config.toml
d_model = 576
n_head = 6
head_dim = 96
activation = "squared_relu"
norm_eps = 1e-07
rope_base = 26200.0
init_std_o = 0.0
init_std_up = 0.0188
lr_head = 0.00191
schedule = "wsd"
decay_fraction = 0.463
final_lr_fraction = 0.0
seq_len = 2048
Each number is 128 + 24 x the weight over the matrix's rms, rounded and kept within 0 to 255. Layers, rows and columns count from 0.

# layer 6 MLP up, 2304x576, rms 0.0496, rows 245-276, columns 192-239
[[123 107 143 127 142 164 141 149 127 127 142 144 112 140 112 161 151 106 111 145 161 116 143 152 132 134 101 126 138 102 133 125 118 131 149 152 121 155 146 128 147 129 124 111 148 151 139 161]
 [120 123  94 159 106 131 133 129 124 108 161 140 132 152 124 161  98 166 114 143 120 149 129 152 109 150 160 119 108 151 133 170 141 122 113 103 103 140 136 118 129 142 155 114 137 203 125 162]
 [156 149 158 151 145 122 151 129 106  90 177 158 165 142 152 139 141 155  90 110 105 106 121 163 157 128 136 132 196 163 142 121  76 130 177 167 134 156 129 133 210 124 149 145 129 129 116 131]
 [129 131 122 123 155 168 131 159 133 111 133  69 140 146 106 162 137 134  79 125 139 121 148 123 130 145 169  82 168 136 129 153 152 134 102 165 106 189 135 131 157 128 110 123 118 178 109 119]
 [105 140 154 139 107  75 142  83 121  98 135 129 131 111 140 128 102 141  97 117 149 117 156 161 136 141 128 107 147 128 177  94 127 103 173 121 112 134 118 153 155 102 141 115 133 142 130 115]
 [104 122 153 106 132 125 146  86 132 120 150 118 137  94 123 123 146 123 148 143 117 128  72 117 119 120 126 137 151 101 133 121 134 129 100 106 134 121 129 131 130 140 104 182 152  93 131 124]
 [ 83 165  84 154 147 122 129 112 103  98 147 134 127 124 118 136 101 115 177 179 126  94 122 140 106 125 137 149 147 181 115 121 128 121 138 126 156  94 129 152 165 137 135 153 174 123 131  96]
 [123 117 141 172  79  98 123 152 121 115 129 142 118 109 137 106 129 142 101 178 137 130 113 140 161 139  86  94 120 126 165  88 156 132 107 150 129 107  95 147 145 111 167 159 122 151 126 151]
 [135 121 151 157 106 148 146  91 138 128  99 143 102 121 119 140 130 147 136  93 103  90 122 186 117 133 153 139 143 134 166 131 131  78 167  79 131  80 129 129 120 109 105  98 153 112  77 110]
 [ 80 107 136 131  88 119 148 134 120 126 107 147 113 147 147 127 143 129 116 133 122 109 134 129 137 143  70  71 155 152 118 137 125  74 103  92 132 122  75 146 155 101 161 114 116 137 121 149]
 [147 155 140  98 130 114 132 113 138 106  84 135 145 145 114 120 126 122  91 118 112  97 138 163  91 155  99 122  86 140 100 103 131  88 190 109  89 165 146 138 157 126 134 152 132 126 108 137]
 [103 136  88  92 170 137 110 127  99 104 203 126 156 151 133  75 133 122 107 131 132 130 163 119 178 146  95 132 120 143 131 147 144  87 116 108 148 130 120 113 129 136 125 159 156 156 145  93]
 [138 144 127 136  98 160 147 134 127  82 136 113 122 130 138 167 135 144 121 101 127 141 135 132 180 140 130 135 124 155 117 154 145 134 136 168 142  99 140 119 142  85 139 110 147 138  87 107]
 [107 112 113 119 136 154 140 150 100 125  88 101 152 128 101 138 140 156 141 133 143 101 115 134 158 113 118  89 130 151 107 102 119 143 103  79 146 159 148 102 127 154 128 128 132 103 134 128]
 [144 124 145 145  91  96 161 120 113 110 140 107 178 157 110 174 135 127 159 136 102 164 175 145 114 158 143 171 141 102 130 131 128  72 168 188 136 118 119 170 138 151  67  95 151 113 196 147]
 [165 126 146 106  89 121  97 119 146 120 152 183  88 149 141 124 123 153 101 118 153 103 182 137 118  98  94 120 114 141 115  70 149 125 162 109 145 142 148 118 144 115 130  93 123 137 110 129]
 [153 144 117 150 130 145 156 143 140  58 163 119 162 120 128 163 146 197 131 154 117 103 119 141 129 164 113 107 121 107 114 106 155 138 133  59 111 103 149 165 189 153 101 139 158 128 114 118]
 [123 135 114 112 132 130 135 146 144  96 142 145 101 129 111 153 163 129 104 127 102 149 111 119 125 148 186 181 158 126 146 104 115 130 112 107  81 106  71 128 158 135  86 139 121 102 138 109]
 [151 137 140 191 143 121 155 155 154 111 125 108  81 129 130 146 141 141 113 133 122 117  57 123 154 172 127 126 153 157 112  97  89 134 161  97 140 110 118 113 167 128 119 137 146 125 130 166]
 [144 119 120 118 133 117 142 138  77 126 137 136 131 128  98 128 122 122 110 158 126 117 100 135 175 137 130 107 161  84 123 161 137 102 150 151 140  96 152 145 139 108 114 104 121 149 141 106]
 [142 185 102 146 143 111 138 126  89 113 170 113  96  93 194 151 130 117 100 141 123 130 110 108 130 131 169 117 140 142 119 126 157 140  97 135 145 111 133 147 155  96 136 140 125 160 143 137]
 [141 137 106 137 109 102 133 161 166 102 121 131 160 161 116 145 145 159 146 124 151 135  82 146 116 108 140 180 132 120 115 157 119 161 122  96 141 106 109 141 151 108 123  99 137 137 120 163]
 [150 161  85 128  97 150 142 160 134 123 143 139 128  98 135 175 124 137  92  87 128 171  95 146 105 118 143 149 100 188 134 150 160 127 113 152 127 142 145 139 146 152 130 115 160 159  96 118]
 [158 122 115 144  87 170 143 106 134 113 146 129 126 153  99 154 122 169 121 162 153 134 141 151 168 104 107 116 161 130 147 148 106 139 121 133 168 141 116 146 138 172 148 121 147 162 122 128]
 [161 105 175 103  95 161 126 127  97 124 188 125 154 148 117 150 137 156 129 181 160 112 144 138 131 118 123 137 143 124 122 127 132 109 120 138 141 113 105 151 137 147  97 131 146 103  92 135]
 [103 127 165  92 167 109 117  89 186 125 115 122 149 121 126 109 144 135 110 133  89 149 100 128 112 118 148 133 134  94 128 172 115  81 157 120 167 144  89 135 143 151 156 103 103 159 150 113]
 [ 96 167 133 157 142 107 128 107  84 137 165 153 147 149 115 113 148 120 136 148 155 150 115 161 144 171 139 143 114  68 118  64 160  86 130 101 162 119 122  98 146 134 184  93 177 102 137 126]
 [123 144 154 160 146 112 201 129 114  98 119 106 142 145 153 121 111 109 145  91 164 106 115 112 109 135 115 169 118 132 148 143 102 107 131 114 135 142 127 120 147  84 125 132 175 143 134 146]
 [178 123 136 170 178 102 154 107 127 140 135 140 110 115 136 147 109 148 111 170 118 127 118 136  99 115 160 117 153 152 113 134  87  85 109 129 120 112 178 118 156 115 175 126 124 132 168 118]
 [110 149  81 126 156 126 161 128 133 113  96 133 155 111 117  91 179 158 123  86  90 113 128 148 109 155 147 122 166 129 140 138 135 117 122 118 139 102 109  79 116 108 148 105 144 117 137 143]
 [166 188 163 116 118 104 157 114 126 127 148 152 135 113  80 131 120 103 104 124  90 146 116 137 112 143 166 122 140 114 120 143 161 109 134 118 129 112 149 137 148 160 102 107 152 119 138 104]
 [ 93  99 110 147 137 100 181 139 111 140 136 137 141 150 126 133 135 198 159 124 117 117 201 159 104 114 134 107 109 156 190 132 166 120 151 144 145 122 126 149 116 162 153 114 125 102 129  96]]
# layer 6 MLP down (transposed), 2304x576, rms 0.0474, rows 245-276, columns 192-239
[[ 91 144  97 151 143 165 119 101 150 125 133 100 123 124 161 147 176 102 166 115 118 129 189 152 137 175 109 127 137 125 157 118 122 166 126 120 115 160 123 153 126 126 112  71 148 127 124  91]
 [129  90  99 131  77 110 110 186 124 195 136 131 159 145 141 119 146 129 169 123 151 112 114 125 125 142 191 132 132 120  93 160 102 128 115 106  86 125  65 137 130 130 139 133 119 126  89 105]
 [121 142 117 101 150 129 149 131 140 140 169 168 155 139 152  96 142 156 200 117 118 145 159 155 162 122 125 143 114 109 120 127 124 100 169  85 130 157 122 107 171 142 121 141 150 120 109 115]
 [ 98 118 109  93  87 138 146 133  87 139 150 160 168 171 114 177 121 123 123 133 146 153 117 102 131 174 145 120 137 124 114 111 123  93 141 148 101 183 104 131 127 124 160 154 158 137 114 115]
 [168  92 124  99 130 154 121 160 100 177  97 137 135 125 106 138 174 120 146 141 139 159 101  91 130  97 139 174 156 144 113 117 148 174 106 148 133 136 130 102 114 162 149 148 148 138 132 129]
 [114 187 101 142 141  94 134 155 113 150 132 159 169 132 118 118 152  62 125 157 173 132 149 111 114 153 147 139 129  96 105 117 153 107 103 178 130 142 141 144 174 122 167 121 165 137 128 106]
 [107 120 133 113 147 116 140 140 150 103 121 136 119 103 151 110 141 102 170 100 137 144 119 122 121 133 112 140 118 114 137 118 148 153 129 104 145 121 122  98 186 104 156 173 116 127 127 118]
 [136  68 127 135 116 110 113 136 143 100 146 122 137 112 115  86 140 132 142 123 118 136 121  83 135 169 123 145 114 144 113 132 118 133 143 128 109 121  92 129 126 114 132 125  94 152 121 117]
 [131 132 141 126 107 149 143 109 111 171 142  78 104 120  73 144 153 118 149 134 111 153 143 160 139 138 142 152 153 162 100 138 145 132 103  79  87  80 158  71 112 149 138 134 123 132 149 124]
 [148 115 101 171 144  81 142 154 114 176 132  89 170 109 104 160 149 149 130 120 138 103 125 126 132 131 124 120 108 139 122  88 124 105 105  93 162 137 130 127 127 140 135 123 138 117 128 127]
 [154 139 130 139 140 108 120  88 119 132 161 117 115 116  99 122 166 118  96  78 158 150 139 143 129 118 126 122 134 183 106  86 113 165 147 166 100 160 114 111 125 129 126 143 157 152 161 131]
 [148 127 141 119 150 112 164 115 142 139 157 101 121 128 130 126 168 115 102  91 142 127 148 113  89 124  84 133 131 158  73 124 154 156 120 156 163 121 105 110 163  86 145 112 141 123 149 144]
 [153 125 145 138 124 138 143 145 129 135 128 170  69  94  94 143 137 120 162 128 175 145 179  68 169 146 116 131 132 160 153  94 145 169  91 109 128 128 127 127 126  83 141  74 130 124 133 138]
 [126 151 130 107 129 145 119 131 111 206 128  99 130 172 121 165 110  55  88 168 165 125 177 116 154 101 139 139 112 144  96 129 138 152 154 117 140 129 123 167 106 132 136 193 118 116  90 135]
 [151 116 119 119 122  88 130 140 150 194 173 181 129 117 132 116 119 139 139 119 171 121  83 134 176 138 143 129 163 102 100 151  93 137 176 130 155 110 129 122 149 149 137 152 112 121 130 114]
 [110 105 133  69 185 139 114 163 142 137 145 118 118 148 106 150  99 155 136 151 151 104 112 118 139  94 129 138 140 140 122 134 156 105 105  96 155  69 147 132 151 118 137 124 119 112 130 104]
 [122 116 104 152 155 131  90 166 155 145 118 125 147 139 126 115 108 116 107  91 125 140  99 108 121 137 100 129 133 113  95 113 126 138 153 110  83 112 116 144 100 109 167 115 111 132  99 106]
 [ 78 127 119 132 112  99 111 125 189 120 128 146 121 162 201 169 143 111 137 124 146 136 124 105  97 124 133 127 102 137 117 158 142 121 129 133 117 140 116 125 127 180 112  97 121 106 115 174]
 [128 122 160 136 128 166 127 181 116 189 127 150  89 130 121 128 170 150 103 101 126 120 160 123 158 146 136 117 132 125 124 105  84 139 115 144 127 132 121 156 118 108 113 146 171 129  87 135]
 [124 125 112 108 132 128  85 134 139 250 122 119 134 144 142 139 127  57 149 125 139 138 131 126 132 110 106 121 137  96  97 127  93 132 131  96 110 163 114 107 114 126 131 156  84 120 121 120]
 [146 124 180 144 135  87 122 132 153 230  68  96 110 136 152 167  88 155 138 101 121 122 108 177 101 145 111  90 110 141  99 127 107 123 126 155 109 122 101 156 116  99 105 116 116 138  81 148]
 [153 135 150 163 145 133 154 179 137 154 147 172 159 173 138 149  77 144 101 108 175 150 109 136 130 180 136 105 130 132 112  93 147 143 118 116 135 125  93 131 146  99 117  97 129  98 116 110]
 [112 143 167 119 102 132 113 117  85 192 150 119 130 171 134 150 124  61 112 115 138 122 140 117 148 118 111 105 148 131 103 150 162 125 115 140  75 156 149 111 130 104 135 110 103  96 145 114]
 [120 140 131 140 130 140 124  85 154 149 183 155 167  97 104 116 120 133 112 142  92 128 103 120 131 107 150  87 162  88 138 113 115 136  95 146  97 145  93 158 166 109 130 110 135 124 106 114]
 [157 125 130 128 118  86 118 137 151 204 111 122 109 155 174 114 114  96 125 138 132 111 129 139 126 117 130 134 155 129 138 136 138 113 127 150  63 150 138 145  86 148  91 134 127 139 122 126]
 [ 95  82 129 103 135 119 114  83 150 130 162 129 102 135 118 101 118 123  83 111 106 116 121 110 109 168 126 142 112 173  72 137 124  85 159 135 105 138  75 128 150 145 141 124 163 150 132 132]
 [ 82 172 126 104 144 112 100 106 123  99 128 136 140 149 122 105 107 112 136 128 167 144 128 154  99 186 113  95 155 128  74 188 140 149  87 148 139 115  73 101 141 131 133 147 141 171 135 122]
 [111 138 142 126 102 120 146 156 168 107 143  82 100 132  73 116  73 121 136 119 156 123 148  96 111 130 114 129 123 137 147 112 133  78 164 114 143 122  97 151 111 112 128 127 122 121  86 111]
 [139 137 119  91 132 115 113 100 120 171 111 115 117  98 163 109 142 130 127 137 125 139 140  73 162 115 137 127 126 103 136 108 124 103 139 142 107 147 137 138 151 100 105  99 113 139 160 150]
 [116 134 146 135 139 125 127 102  93 166 143 116  86  74 140 135  95 182 138 113 113 146 135 124 109 146 144 151 112 129 130 149  88 134 178 139 136 122 152 121 109  83 142 166 137 127  97 109]
 [148 109 165 137 128 129 114 123 129 122 143 144 124 118 101 139 162 100 107 103  91 124 104 116 141 148 117 144  71 139 140 139 103 116 127  82 145 167  80 131 127 120 144 167 151 184 184 156]
 [149 123 123 123 106  97 159 179 159 155 164  97 119 131 101 116  91 187 114 139 170 139 126 145 113 129 141 146 117 117 156  94 137 155 148 122 136  96 116 147  96 155 116 153 123 107 147 131]]